{"n_layer": 14, "d_model": 128, "n_head": 4, "n_kv_head": 4, "head_dim": 32, "d_mlp": 512, "vocab_size": 17833, "activation": "squared_relu", "norm": "rmsnorm", "norm_place": "pre", "norm_eps": 1e-05, "positions": "rope", "rope_base": 121000.0, "rope_fraction": 1.0, "qk_norm": false, "attn_scale": 0.177, "bias": "none", "tie_embeddings": "early", "parallel_block": false, "extras": ["shifted keys", "capped logits"], "init": "uniform", "init_std_qkv": 0.0411, "init_std_o": 0.0, "init_std_up": 0.0411, "init_std_down": 0.0, "optimizer": "muon_variant", "lr": 0.008, "lr_mult_qkv": 0.7, "lr_mult_o": 1.5, "lr_mult_up": 1.18, "lr_mult_down": 1.5, "beta1": 0.93, "lr_head": 0.0124, "grad_clip": 1.0, "warmup_steps": 200, "schedule": "wsd", "decay_fraction": 0.601, "decay_shape": "linear", "final_lr_fraction": 0.1, "batch_tokens": 16384, "seq_len": 1024, "doc_mask": true, "train_tokens": 223500000, "steps": 13642, "dataset": "wikipedia_en"}
Each number is 200 + 30 x the weight over its row's rms, rounded and kept within 0 to 999. Layers, rows and columns count from 0. The size before them is the row's rms in percent of the matrix's.

# layer 10 attention value, 128x128, rms 0.203, rows 32-95, columns 64-95
120,211,259,241,194,216,247,181,99,219,191,224,235,266,209,225,190,131,197,183,183,167,269,223,264,222,202,221,231,197,204,167,171
118,241,222,226,158,215,145,229,222,165,188,225,237,182,212,203,179,182,196,194,193,219,172,185,200,230,197,200,176,188,241,128,227
116,174,225,238,190,203,208,182,179,217,227,227,192,191,179,183,186,165,171,270,141,195,194,241,219,244,189,218,208,166,235,200,204
118,221,208,214,184,135,186,202,192,183,186,141,236,185,186,185,231,241,221,167,241,173,237,180,192,233,229,236,202,138,165,158,188
113,191,222,209,241,197,170,178,164,206,231,187,219,257,162,202,192,238,223,182,139,201,225,185,242,159,169,204,193,243,209,183,191
109,199,210,184,185,192,184,220,168,174,191,252,226,214,164,158,233,159,224,194,243,216,209,201,166,208,213,252,179,142,164,195,210
113,211,219,235,156,169,192,259,147,256,168,167,122,189,173,195,213,152,230,148,187,183,184,157,271,159,231,169,215,207,197,242,201
112,165,208,172,190,196,175,219,221,259,228,212,188,229,244,165,168,259,218,227,174,142,165,196,169,237,258,182,200,152,185,192,187
116,291,190,182,219,159,245,146,262,287,175,182,202,201,153,216,193,184,194,151,218,220,200,121,187,164,209,219,225,189,195,206,216
114,186,260,139,178,196,225,168,186,180,207,160,204,197,169,246,205,216,230,167,210,161,183,258,199,254,182,240,229,179,164,219,185
117,224,207,187,201,213,183,231,193,196,170,215,234,186,230,180,208,180,190,222,186,189,238,202,160,164,218,191,166,126,224,177,213
114,230,197,159,254,176,162,179,193,168,157,175,208,169,201,196,198,173,230,197,182,183,194,213,184,206,208,189,215,214,189,205,202
116,224,207,218,153,203,207,243,190,197,188,224,188,207,219,234,185,267,139,220,226,158,206,207,214,159,192,211,208,186,188,227,209
115,185,210,238,211,201,190,215,244,222,277,192,201,198,161,238,153,155,164,184,176,213,182,188,210,217,211,246,212,233,170,215,219
114,223,269,203,160,213,190,211,182,259,194,195,164,209,160,209,165,227,197,234,204,172,219,172,159,158,181,207,166,187,158,164,201
118,220,198,231,225,169,241,121,176,161,244,179,226,161,177,213,178,196,240,223,257,195,204,219,192,182,185,183,242,219,153,143,209
120,204,241,198,198,186,226,233,200,184,166,229,220,243,210,176,200,223,200,171,215,212,206,210,221,211,184,165,159,165,164,190,264
123,220,229,195,254,217,176,182,232,169,246,182,241,169,183,247,224,180,224,232,153,217,199,164,195,228,213,232,230,165,195,220,246
119,177,171,171,171,251,242,199,206,221,211,206,212,166,131,239,165,199,197,208,187,183,171,182,193,152,188,215,215,188,158,218,211
109,215,186,242,220,192,117,211,227,222,147,210,228,234,210,248,212,209,168,188,155,172,172,256,206,215,216,218,234,204,229,211,205
112,213,194,176,148,179,194,195,135,216,236,115,224,259,200,151,223,177,207,193,231,165,134,176,210,183,182,217,218,202,218,140,244
116,185,193,185,176,186,246,240,226,200,219,263,155,241,182,223,188,179,178,253,227,205,207,182,223,198,196,164,203,203,120,188,229
114,261,192,193,224,212,244,238,186,215,219,160,149,161,220,232,255,223,218,183,196,172,191,234,220,212,195,191,227,209,161,190,224
118,317,199,191,178,173,201,222,210,178,163,187,220,207,196,189,163,199,175,207,179,216,178,204,187,275,274,251,211,216,177,213,256
121,152,237,246,220,194,199,226,230,191,196,171,161,198,225,182,175,188,235,177,183,167,211,207,150,220,259,195,231,189,155,147,230
114,168,230,213,179,194,184,183,215,225,193,164,189,170,270,185,192,186,224,172,176,210,178,201,152,168,206,198,237,233,178,179,219
117,203,190,191,220,222,196,189,210,223,218,171,202,189,230,193,197,189,196,155,253,217,221,166,207,200,230,174,176,204,218,155,226
113,178,192,227,210,214,192,250,163,192,205,190,200,221,218,202,167,174,230,195,194,193,233,153,191,194,189,179,190,152,205,177,206
111,176,167,242,198,215,207,172,169,235,164,263,190,204,264,226,203,175,239,163,148,223,175,169,215,212,248,256,239,174,226,211,241
111,233,178,220,218,234,254,126,230,253,163,182,206,121,257,195,174,149,155,176,190,148,241,178,225,186,142,252,233,202,143,218,180
112,209,219,225,219,205,190,231,208,208,193,227,210,173,197,219,207,196,184,210,129,224,253,205,188,186,155,153,233,206,207,215,188
117,130,200,216,162,232,160,209,198,201,228,222,239,175,181,266,251,173,174,190,245,253,197,197,226,236,220,236,207,233,218,146,215
115,208,213,174,232,217,193,220,143,207,198,166,233,200,164,242,218,236,247,175,184,181,132,227,188,219,142,250,181,248,256,165,172
115,218,256,169,203,254,206,226,183,213,195,254,225,201,210,214,205,141,189,215,195,212,233,202,210,234,192,221,258,231,189,220,167
112,182,170,224,163,220,229,271,155,213,264,197,188,222,200,182,163,165,186,206,157,188,231,188,207,185,169,216,190,166,212,237,176
111,212,183,234,212,266,161,187,149,235,175,224,223,201,188,213,169,216,213,198,188,161,194,193,183,187,165,165,217,156,231,186,150
114,212,143,241,201,178,202,212,176,268,231,188,210,228,270,167,246,241,180,250,178,231,205,204,183,186,245,182,191,170,171,181,218
117,222,198,217,204,198,182,179,235,227,184,162,232,178,222,276,187,191,195,197,202,222,188,207,222,216,236,219,195,113,258,162,181
115,191,178,163,214,203,128,204,187,195,197,226,199,219,191,237,208,188,192,210,197,189,235,221,169,249,231,212,178,212,220,204,180
109,167,199,193,169,218,209,214,222,210,169,167,207,192,202,204,158,189,178,195,264,209,204,270,111,140,223,174,214,203,198,189,203
116,217,154,171,225,239,229,178,215,241,226,216,164,208,113,186,207,204,219,183,221,181,200,162,218,209,212,201,179,226,184,187,210
123,199,146,237,241,214,191,220,192,200,229,207,207,208,146,223,185,214,246,219,225,233,255,203,184,196,235,248,198,213,197,199,216
114,182,152,209,207,189,228,188,236,226,138,150,175,260,217,202,154,170,221,166,219,214,240,211,233,228,183,227,172,223,176,189,226
122,213,163,222,234,213,245,177,198,162,150,185,217,144,227,182,145,252,202,205,180,227,179,175,193,189,179,205,258,240,221,196,210
114,228,194,183,222,224,172,205,186,187,182,181,202,220,185,154,180,270,262,207,232,247,256,125,181,187,219,203,186,176,197,242,200
115,175,182,209,240,235,217,248,183,165,155,172,192,189,169,212,270,201,167,194,220,224,193,208,201,204,166,156,226,207,269,169,220
113,156,167,187,203,209,196,179,187,214,207,249,180,184,150,200,212,204,163,194,215,270,153,211,185,172,190,233,211,163,156,191,210
119,171,193,219,199,189,238,225,200,192,229,176,162,214,241,244,172,203,199,215,200,236,183,167,162,226,224,204,203,172,225,178,192
116,207,204,252,234,223,174,254,162,193,231,102,204,166,167,186,231,216,214,179,214,203,254,202,194,238,238,196,203,193,213,168,188
121,224,186,218,201,237,176,226,139,172,190,221,227,216,253,172,176,148,158,190,213,205,182,252,202,226,162,176,174,188,174,140,220
115,239,197,214,198,203,235,225,182,164,185,202,154,257,188,208,169,165,192,206,182,228,201,188,156,233,209,270,205,190,207,203,227
123,207,194,204,203,246,205,170,176,139,214,190,223,196,178,206,198,185,184,213,200,183,223,204,227,257,191,213,236,246,196,278,213
112,241,216,212,155,213,200,264,233,208,150,217,178,198,190,175,246,229,192,248,220,162,190,191,167,208,212,247,163,213,160,181,215
120,162,179,166,177,208,192,204,173,235,222,238,211,156,207,186,224,197,185,234,207,267,174,185,205,168,172,183,162,248,249,238,174
118,192,215,272,184,185,225,208,167,173,164,222,163,208,177,194,238,245,167,164,140,235,251,229,202,215,246,169,166,228,160,195,176
115,211,146,239,178,191,230,238,181,228,172,196,221,167,172,235,165,165,193,194,166,204,212,201,136,223,210,191,232,206,165,200,249
117,243,187,193,208,218,194,215,225,171,191,241,182,162,176,182,206,186,174,237,175,193,167,253,177,217,250,232,166,158,252,166,146
118,179,225,310,212,252,230,180,195,180,206,182,218,242,253,206,214,222,253,202,177,237,146,180,198,228,205,161,191,165,171,210,174
111,231,142,159,211,177,192,213,172,195,226,268,151,180,241,173,193,215,204,178,211,208,188,207,215,180,202,177,179,195,202,167,198
113,217,245,199,211,150,231,176,172,202,205,175,143,170,230,206,224,175,218,192,141,239,178,217,222,178,172,168,161,187,184,245,235
117,199,216,182,241,170,186,173,164,174,166,153,199,192,221,188,200,131,225,186,175,185,208,151,168,181,236,176,166,150,220,229,201
118,158,205,194,183,217,168,192,205,143,233,135,236,191,224,274,210,251,170,137,223,164,221,220,207,172,171,139,229,185,194,218,262
114,208,202,189,131,167,210,185,162,217,207,244,250,249,157,155,237,215,195,203,210,191,200,231,186,246,214,185,229,174,194,217,266
113,185,210,205,163,191,179,217,209,142,204,210,172,244,153,237,221,199,200,212,200,211,225,195,199,178,229,201,227,189,233,163,233
# layer 10 attention output (transposed), 128x128, rms 0.376, rows 32-95, columns 64-95
117,177,218,238,203,235,216,191,135,190,219,235,260,206,206,181,193,174,185,194,121,202,190,149,250,199,190,142,223,213,178,152,207
119,195,220,210,136,211,196,183,193,125,211,237,246,183,220,186,191,194,205,214,263,149,179,180,114,222,214,228,215,173,261,165,198
120,210,206,199,207,252,281,187,143,190,213,229,201,205,172,182,169,156,170,202,189,264,136,229,199,137,188,213,222,224,172,184,197
119,211,208,207,196,170,209,161,181,261,150,204,205,189,184,223,191,226,210,178,169,173,174,219,183,212,199,246,98,214,188,151,236
114,165,196,216,213,176,171,204,212,210,241,240,243,203,183,198,197,186,237,186,155,204,165,185,177,139,212,218,176,212,249,214,209
115,154,168,172,178,202,228,212,186,175,177,252,264,182,192,142,226,193,183,265,260,172,189,176,186,227,191,237,189,215,135,188,182
114,145,218,239,187,195,165,195,172,247,233,174,132,212,185,155,212,195,184,217,172,210,182,181,271,225,276,209,196,200,173,237,231
110,205,152,156,174,195,153,229,149,224,205,163,216,225,222,168,179,225,176,261,160,134,191,176,138,222,195,238,201,193,165,172,138
116,283,204,223,196,177,206,185,245,215,211,224,217,163,167,193,176,183,208,212,229,184,203,185,167,172,175,208,209,211,198,206,177
116,197,243,180,210,215,214,219,214,179,203,209,168,224,194,162,222,234,229,202,162,189,183,227,182,260,164,138,173,180,193,217,214
117,214,228,177,190,167,206,203,160,192,190,215,231,189,248,177,221,222,175,238,162,210,202,231,253,153,196,255,152,150,210,212,222
117,229,191,203,195,198,161,213,201,164,162,200,190,188,213,208,165,206,163,231,146,184,176,205,218,204,187,185,194,201,142,233,239
119,184,203,178,158,176,225,191,216,212,209,170,206,220,226,189,135,229,158,242,198,211,174,221,228,148,219,192,193,223,200,204,172
120,218,218,216,203,185,170,232,183,226,289,227,238,247,198,230,210,157,167,192,175,175,225,171,181,230,200,238,254,220,173,217,147
115,208,200,257,194,236,188,142,203,207,183,175,159,206,212,143,196,231,199,170,236,157,137,220,192,229,209,199,249,245,166,197,211
113,219,203,205,215,189,167,187,166,177,168,163,250,179,161,228,188,186,198,198,271,194,218,211,206,182,188,189,271,203,165,176,204
118,165,192,224,162,202,203,200,195,179,253,219,222,225,185,213,210,197,228,193,206,187,279,218,189,166,205,202,251,176,151,215,244
121,201,203,220,228,219,155,188,202,133,191,177,260,150,152,210,186,246,190,187,203,300,205,171,187,226,220,230,194,155,204,208,214
122,221,210,215,152,217,228,205,198,223,208,227,186,171,178,217,163,203,229,218,222,191,186,192,224,183,188,218,233,201,166,207,198
109,225,218,257,209,197,186,178,190,176,210,186,198,199,162,196,188,263,232,175,207,143,210,177,231,216,161,204,184,259,227,210,207
112,177,239,195,169,161,204,194,174,260,214,158,179,188,165,162,214,156,202,140,175,191,214,143,192,190,195,229,209,255,215,169,183
116,211,189,155,201,202,214,172,199,204,219,216,161,219,152,231,231,225,181,231,234,134,212,216,209,197,213,146,219,210,183,228,187
115,197,197,187,204,239,240,192,152,203,185,165,194,222,250,215,216,210,172,162,220,171,182,216,188,215,219,196,311,185,193,219,237
116,250,209,152,218,156,215,176,189,163,204,197,210,209,172,178,174,164,231,234,171,167,229,221,188,256,287,212,247,180,171,203,235
119,159,249,211,243,186,211,190,202,202,202,173,163,206,228,176,178,175,230,206,202,176,230,192,154,181,274,185,185,239,152,154,207
111,220,226,158,212,199,203,188,204,160,225,132,187,181,242,180,277,198,241,175,162,242,192,201,187,172,187,201,252,238,170,155,190
114,193,181,216,207,218,233,197,222,206,214,178,231,183,201,252,170,160,220,109,198,155,209,166,175,243,217,193,140,213,203,194,234
114,217,196,186,171,263,159,218,160,187,182,218,203,220,198,249,163,204,195,194,154,208,234,179,137,193,234,207,218,215,211,222,271
111,147,155,208,170,213,192,180,206,186,178,246,224,179,230,196,220,185,262,182,157,199,167,195,214,225,206,238,221,178,177,201,233
110,252,199,238,226,254,224,238,206,226,153,198,214,137,220,232,145,202,168,212,168,187,163,212,205,176,177,221,230,217,160,208,181
113,157,219,175,199,172,189,274,209,225,217,200,246,178,217,206,177,210,191,188,191,187,182,192,237,180,172,184,254,216,256,229,151
119,203,164,230,141,225,179,252,172,238,211,206,192,200,221,271,267,237,176,195,175,238,212,218,164,215,190,229,202,226,233,174,231
119,146,271,153,208,211,155,190,234,184,233,128,210,217,167,203,250,182,231,196,211,203,196,242,210,251,210,216,230,216,244,194,193
117,184,216,198,236,204,166,238,222,210,222,227,226,195,155,215,222,233,179,267,231,145,199,180,188,211,210,185,261,267,215,260,179
112,233,220,183,233,211,241,226,177,215,205,188,186,192,203,181,165,189,179,249,155,162,189,172,237,217,195,215,202,201,218,203,220
113,194,163,245,212,201,226,169,193,236,196,255,204,167,169,240,151,185,229,243,202,195,188,204,217,205,198,188,193,212,220,173,167
117,190,125,188,173,233,217,152,176,219,240,196,254,162,228,184,204,200,195,196,183,219,260,145,191,185,225,224,216,163,222,137,238
120,236,217,181,219,217,218,157,241,228,187,247,235,210,210,251,157,167,191,147,233,192,172,223,193,224,242,218,140,174,206,199,191
113,241,213,216,186,227,175,234,168,212,197,202,179,205,170,246,239,212,176,202,242,160,237,187,174,191,224,227,203,168,194,202,238
113,226,217,150,157,190,182,194,191,220,211,195,239,200,250,195,186,159,145,156,235,167,144,196,181,124,198,168,164,231,210,177,203
126,235,112,212,162,212,196,186,234,244,211,190,194,161,182,176,177,181,232,259,223,199,209,262,231,224,216,147,176,157,209,197,194
126,212,168,216,198,221,196,216,175,192,206,221,191,226,203,279,203,200,231,227,182,218,244,183,210,158,182,201,199,257,188,186,193
114,165,141,249,230,197,196,165,204,220,232,212,207,239,205,189,214,144,195,297,224,202,212,219,207,178,157,236,160,193,176,178,217
121,172,215,216,231,184,231,211,220,221,148,170,187,167,212,226,180,225,177,219,161,214,212,213,160,150,251,201,254,136,213,195,228
113,148,161,193,173,224,174,171,226,195,143,208,200,170,245,230,182,234,221,180,216,143,179,182,211,215,190,226,188,198,174,206,215
117,199,229,215,244,252,215,217,228,189,154,158,217,200,210,214,237,183,162,180,255,175,191,216,179,234,167,165,172,192,280,208,227
112,199,194,223,226,202,204,222,197,249,220,213,224,177,210,205,216,237,243,223,220,171,207,229,147,196,191,220,208,204,171,211,229
118,208,196,158,157,203,214,186,222,181,199,210,153,207,251,250,160,205,151,225,142,221,180,164,133,165,234,205,233,232,216,142,249
115,167,188,242,209,242,227,234,169,173,224,146,202,172,211,176,214,165,242,176,185,190,189,265,188,198,182,213,155,165,234,189,203
123,193,196,184,171,181,201,225,195,209,253,240,196,173,206,224,186,165,167,205,227,189,245,216,183,218,190,222,191,171,150,180,196
117,200,206,196,213,202,279,147,155,217,225,239,191,215,207,192,131,218,220,247,244,186,212,234,176,240,248,217,214,159,229,221,256
121,255,188,211,230,249,193,189,157,154,177,193,191,236,187,200,195,193,156,184,178,217,180,206,244,197,161,190,198,180,221,226,188
116,224,216,209,156,215,250,224,210,186,188,178,161,232,212,122,210,241,217,224,245,179,168,203,207,177,224,231,240,222,190,228,173
120,177,179,180,201,161,130,156,193,244,183,194,190,155,188,233,219,170,147,199,243,229,198,238,184,221,162,275,261,194,248,246,208
118,141,229,184,190,203,204,240,204,183,225,239,230,221,188,152,186,181,197,121,188,216,207,203,205,178,266,193,191,188,181,185,249
116,225,173,236,188,161,171,185,242,214,193,185,172,158,190,183,193,180,173,204,171,190,160,207,205,201,202,147,132,216,212,196,234
118,211,237,141,221,224,173,218,194,210,182,270,179,181,179,109,227,209,200,241,228,247,203,194,179,200,261,193,202,187,227,155,148
116,202,219,232,170,191,212,187,219,194,213,195,223,207,233,186,231,188,257,191,193,209,246,156,155,195,205,204,155,218,155,257,178
108,243,192,246,190,177,147,184,211,196,176,257,137,178,255,186,183,171,267,202,217,194,225,185,218,227,200,160,217,198,196,157,189
110,232,196,198,221,212,199,217,172,192,188,165,142,140,244,203,126,198,185,216,205,201,166,195,251,227,168,169,171,220,247,176,229
115,127,245,217,216,179,172,169,193,178,152,191,209,176,202,193,162,227,184,238,198,182,203,154,248,244,244,196,158,194,223,255,188
118,190,208,186,198,175,146,205,218,129,199,118,195,184,217,234,247,191,163,214,211,239,257,211,266,180,180,219,191,149,186,220,194
113,200,190,203,163,107,211,211,155,215,200,244,191,214,165,120,238,208,156,177,168,158,237,216,170,221,147,173,198,160,210,255,190
110,206,188,214,184,223,145,194,200,192,162,208,251,251,177,222,180,179,196,245,206,235,164,200,202,171,234,189,160,228,249,157,237
# layer 10 attention query, 128x128, rms 0.0953, rows 64-106, columns 64-95
046,198,225,178,247,208,174,207,210,222,230,163,168,214,197,189,183,227,232,167,228,183,221,215,192,196,197,215,171,229,239,173,148
031,202,197,192,173,216,195,140,186,168,189,227,223,157,180,172,211,248,226,183,184,203,163,218,234,195,205,156,199,171,217,196,171
043,146,213,206,251,220,198,174,239,216,226,195,192,189,178,177,159,229,200,186,188,211,229,209,236,234,226,222,230,188,232,203,162
050,198,140,184,177,213,226,199,174,186,122,207,285,196,242,210,231,185,204,250,172,233,186,221,237,190,238,144,193,185,218,203,218
048,246,211,171,233,221,189,231,173,223,247,166,137,233,193,182,223,208,204,188,203,186,207,222,203,235,205,215,211,168,170,202,141
056,219,195,183,267,223,175,138,187,233,262,193,180,211,189,195,240,198,234,158,228,214,224,253,204,207,230,220,223,189,249,221,210
051,212,130,141,213,235,195,176,202,228,213,229,185,193,203,230,236,186,202,223,188,208,188,196,214,204,209,197,241,167,224,239,211
054,225,217,247,182,212,222,187,207,157,136,251,228,179,209,196,130,217,180,179,178,209,163,212,196,152,198,149,178,192,220,191,237
059,214,144,143,213,208,173,187,199,167,209,176,170,186,198,234,239,156,162,231,201,192,208,181,213,229,202,220,223,180,223,198,198
072,237,136,206,227,240,224,159,199,163,241,211,181,206,168,239,219,193,211,186,178,205,211,236,209,187,242,211,211,204,227,214,219
056,183,210,234,225,228,222,201,212,181,206,195,231,192,214,160,181,192,199,160,201,207,230,219,218,211,174,215,160,173,179,159,207
062,194,181,147,214,211,187,168,205,180,233,168,193,185,231,222,220,158,170,271,224,161,258,191,199,251,193,274,210,190,194,198,208
086,189,237,255,195,230,204,210,196,229,182,213,181,194,166,179,151,226,225,154,183,240,169,219,206,202,194,130,169,194,179,187,214
072,171,214,212,209,220,251,196,215,180,177,225,232,178,212,163,185,158,113,222,161,181,197,206,224,245,201,229,209,177,179,177,201
079,227,196,251,174,217,175,183,173,177,184,214,178,220,180,219,206,205,225,184,177,289,142,232,246,193,213,195,229,206,196,238,251
090,192,204,228,201,222,249,179,225,200,170,243,218,193,198,131,201,174,118,198,150,206,148,225,245,203,199,231,252,192,162,203,233
112,166,206,153,222,194,254,191,204,162,172,243,180,149,200,154,195,233,228,194,233,173,205,182,202,220,202,230,205,115,228,185,245
134,207,181,200,185,151,181,190,195,174,211,159,246,274,220,214,214,174,223,242,142,239,209,201,156,231,170,208,176,222,179,221,212
145,211,200,233,139,196,178,176,206,179,135,216,208,170,240,229,226,227,217,212,220,195,157,216,228,240,241,193,199,212,245,210,186
128,219,174,231,192,156,168,175,178,197,265,156,180,215,209,193,187,214,234,243,193,152,75,184,212,197,151,216,229,143,170,151,222
158,206,227,173,210,190,209,191,190,195,201,204,196,250,246,209,201,172,182,205,202,158,211,211,248,242,149,234,142,255,171,206,198
132,262,184,215,232,197,207,180,212,216,232,202,180,189,256,162,250,191,155,248,221,211,171,199,228,218,216,126,182,202,189,209,202
133,208,179,234,179,257,225,222,138,173,177,220,205,143,203,195,191,191,209,213,178,163,188,154,201,172,191,208,205,231,226,163,197
136,218,246,214,171,157,221,243,199,178,177,193,176,130,210,203,226,245,234,258,149,264,176,206,205,220,195,214,194,216,144,199,203
133,187,198,211,155,139,190,177,201,228,228,233,228,222,170,215,200,209,174,143,196,171,225,252,180,192,211,201,153,160,229,246,135
142,217,168,184,226,179,181,203,204,190,225,202,180,230,199,191,265,233,147,268,204,219,205,184,203,203,198,208,198,215,220,197,222
133,210,225,252,198,189,208,238,177,279,184,215,240,264,198,217,174,217,187,165,204,242,188,202,202,226,202,198,219,184,147,200,192
135,227,243,193,188,202,283,236,205,175,204,226,147,198,251,159,206,212,184,166,201,176,165,215,198,181,233,207,256,264,216,209,204
145,162,186,208,196,199,184,218,171,164,188,158,180,258,192,212,190,176,183,154,197,253,172,167,233,191,207,216,237,195,197,146,126
137,232,240,218,213,210,230,248,216,186,232,234,212,147,214,202,221,185,168,135,163,184,245,238,212,237,190,191,169,216,192,186,235
137,195,169,228,197,157,176,224,187,220,156,190,154,200,179,157,132,180,141,213,251,170,140,161,208,232,184,155,189,162,294,222,232
135,168,202,214,207,196,158,189,244,214,189,204,189,209,231,177,212,164,199,150,175,177,166,212,148,198,198,200,192,230,201,193,173
074,198,146,128,217,215,216,198,198,192,217,231,214,169,209,205,184,188,259,237,203,202,204,183,186,226,190,117,201,193,191,187,191
066,244,158,211,202,166,207,220,232,192,148,170,176,193,173,206,188,248,213,228,140,218,238,240,241,197,231,191,216,218,188,209,136
081,234,205,211,173,239,232,225,197,189,154,188,145,153,217,197,231,202,240,195,165,193,222,212,196,176,189,155,225,137,150,168,209
078,211,144,198,179,247,197,172,181,263,172,176,163,194,237,231,154,236,179,216,225,183,186,206,171,210,219,194,227,220,183,204,201
079,246,175,181,205,172,154,178,232,198,252,163,178,200,177,187,256,230,184,152,210,203,206,179,195,223,171,184,194,231,211,234,204
078,161,232,154,182,204,186,150,209,181,244,215,241,204,165,178,174,132,174,185,180,199,196,250,233,241,204,202,222,201,237,205,145
073,178,269,279,234,186,156,193,186,204,190,249,169,182,203,196,183,189,189,153,180,187,210,223,152,228,191,259,217,203,190,182,203
088,203,157,188,208,239,226,182,211,250,166,168,193,157,183,249,183,215,234,190,201,250,208,172,181,237,207,158,121,190,178,134,228
087,244,155,209,180,156,252,213,236,205,206,186,158,177,210,186,214,193,186,217,161,234,197,229,167,252,227,174,299,209,211,255,178
088,200,200,190,219,258,243,206,194,230,141,165,138,172,143,229,226,181,180,198,216,226,186,224,164,231,189,219,133,141,169,155,249
094,215,139,227,195,199,182,194,195,234,158,148,240,218,232,254,150,214,139,232,185,238,179,200,251,217,241,212,186,206,187,200,215
# layer 10 attention key, 128x128, rms 0.0984, rows 64-106, columns 64-95
041,201,231,179,178,189,200,243,226,192,211,233,245,238,192,220,210,204,162,234,155,183,208,247,237,194,191,200,257,156,213,228,212
040,217,166,197,181,172,170,225,209,231,231,174,198,232,185,212,271,191,219,175,187,216,194,210,223,195,227,260,190,192,202,214,244
045,196,167,215,183,178,174,215,151,179,221,190,189,190,186,210,239,210,199,235,196,219,194,166,172,189,241,218,203,206,173,216,247
041,194,189,208,211,162,149,156,154,186,236,221,175,219,162,177,180,233,244,194,190,193,178,138,163,218,191,235,230,198,224,164,179
044,198,209,233,200,163,221,204,204,218,191,210,257,191,167,214,283,199,201,194,186,201,205,224,206,170,185,240,152,193,186,259,250
047,173,156,215,189,134,193,224,172,187,220,219,169,181,203,178,186,203,212,209,217,189,211,134,167,213,190,226,214,227,187,197,186
041,146,222,188,178,228,216,149,186,169,224,201,145,202,174,179,180,250,206,210,188,219,200,201,195,236,191,213,245,201,258,197,171
045,265,225,178,236,206,178,171,211,180,253,175,200,296,190,240,197,206,205,203,173,252,208,217,220,221,197,224,194,179,222,203,213
042,154,207,220,147,204,232,196,159,217,222,187,182,241,195,189,194,235,249,168,154,239,196,197,206,219,188,175,276,196,213,189,165
055,177,261,147,208,172,217,190,200,156,185,177,172,201,208,203,136,165,217,248,202,183,178,152,164,165,231,185,208,169,222,201,139
062,185,144,198,161,206,198,225,137,231,198,221,202,139,156,178,221,212,236,192,244,191,214,174,160,160,209,181,226,191,210,234,185
050,124,157,220,172,170,202,208,166,201,214,183,174,242,179,216,200,237,231,178,210,207,191,186,181,181,195,200,241,219,226,166,156
071,231,218,268,272,204,166,178,211,193,194,236,251,213,231,218,229,212,169,186,248,204,204,186,212,226,172,252,209,195,217,229,221
079,141,171,182,170,176,208,189,179,227,233,180,195,221,152,211,194,258,245,168,239,200,210,161,227,194,211,167,253,238,219,173,213
078,245,220,238,210,195,199,197,231,227,211,207,169,138,208,220,184,199,220,181,185,205,176,212,204,223,204,178,167,212,237,178,215
117,228,218,221,221,274,218,169,203,143,174,242,222,230,225,197,199,182,174,252,221,209,208,196,161,188,192,229,202,145,215,228,202
130,155,207,143,208,216,241,205,200,187,185,237,177,144,193,173,226,208,210,193,285,153,216,167,223,187,235,228,222,135,226,190,217
118,176,162,183,198,195,207,190,198,155,199,179,219,239,200,166,217,182,232,228,167,239,184,202,153,225,164,192,179,169,203,209,245
124,195,198,232,133,227,183,171,187,184,122,236,210,181,238,216,233,226,220,190,215,210,192,222,207,237,261,209,177,226,236,217,187
118,224,176,244,179,170,179,164,169,207,242,176,178,197,226,210,195,214,253,243,212,168,52,185,205,212,174,196,229,141,179,164,216
132,188,236,172,206,213,205,202,179,189,191,196,187,264,226,215,183,179,194,198,201,148,209,211,260,242,140,245,152,252,186,200,203
134,278,205,215,242,187,207,169,223,205,220,194,184,203,257,161,239,209,152,254,236,210,186,217,235,223,199,144,178,203,182,207,204
130,213,176,243,183,236,219,205,145,188,164,214,210,152,202,203,173,185,196,217,179,170,183,161,216,185,197,207,203,213,225,188,199
128,207,242,203,166,181,212,246,194,162,190,191,195,127,210,210,234,231,247,277,156,269,187,195,216,203,200,203,180,218,147,184,202
130,189,190,219,152,146,188,188,180,227,226,240,239,218,178,236,198,194,181,148,197,162,235,218,159,194,227,215,157,159,210,235,130
124,216,165,188,230,177,199,193,196,196,220,199,166,226,198,210,246,238,152,280,206,218,208,174,216,210,208,200,214,219,226,192,212
127,208,198,258,189,198,209,227,180,286,173,207,237,256,195,226,173,202,194,184,205,228,179,179,195,228,219,181,233,177,154,196,194
129,228,215,191,162,206,277,236,208,201,226,230,158,199,234,161,218,195,211,158,211,176,166,207,182,172,232,211,252,250,217,209,197
135,152,190,191,206,192,182,213,179,167,178,160,165,271,187,207,181,195,178,143,211,252,175,203,238,205,202,217,223,194,212,162,135
129,225,259,226,220,189,241,224,218,180,225,233,185,154,212,196,216,208,165,128,170,189,243,256,210,247,186,203,170,229,207,207,223
136,206,192,223,219,165,167,215,196,230,137,185,151,221,180,153,138,206,121,202,241,172,145,182,218,235,173,174,178,176,287,230,237
130,167,182,215,193,190,169,187,241,222,193,215,206,187,231,207,218,148,205,159,184,167,162,191,142,202,211,193,186,217,204,195,180
083,189,135,211,199,209,193,224,236,270,214,184,227,219,200,246,241,212,194,199,195,188,184,181,273,184,160,203,206,190,207,183,211
077,221,181,200,172,205,210,222,163,204,215,193,238,196,164,203,163,187,189,196,229,152,178,178,174,197,246,172,186,251,205,132,228
077,257,140,160,179,160,234,203,187,169,201,218,194,200,151,231,185,227,186,190,202,178,216,234,177,189,193,172,210,230,215,202,200
072,211,154,197,184,158,233,240,196,219,203,201,250,208,239,190,206,205,192,195,231,255,189,187,209,176,244,177,246,222,236,170,211
075,189,249,198,188,223,198,208,149,182,186,157,237,197,191,199,195,118,233,161,154,233,213,193,233,196,207,249,234,209,213,159,195
079,178,239,238,277,188,233,189,226,156,204,203,155,223,186,207,202,241,198,196,197,136,165,147,193,152,212,182,210,239,198,202,211
077,195,218,160,208,238,228,169,186,151,190,178,238,257,181,223,219,208,161,219,208,223,175,201,178,176,226,248,200,217,243,137,208
077,249,159,237,231,237,225,249,225,219,191,181,157,191,192,167,174,247,126,239,206,154,176,158,166,213,242,224,223,175,155,237,222
084,225,210,183,257,188,179,248,183,192,241,201,213,244,217,254,168,196,186,188,197,210,219,178,227,214,175,175,227,197,221,229,220
080,184,156,267,185,210,149,265,194,219,196,230,243,224,234,189,205,209,204,155,229,187,159,193,196,279,208,151,200,186,185,177,216
092,182,203,162,215,183,218,233,199,169,244,171,242,161,226,245,205,250,225,199,209,207,200,142,221,254,148,164,194,181,177,221,190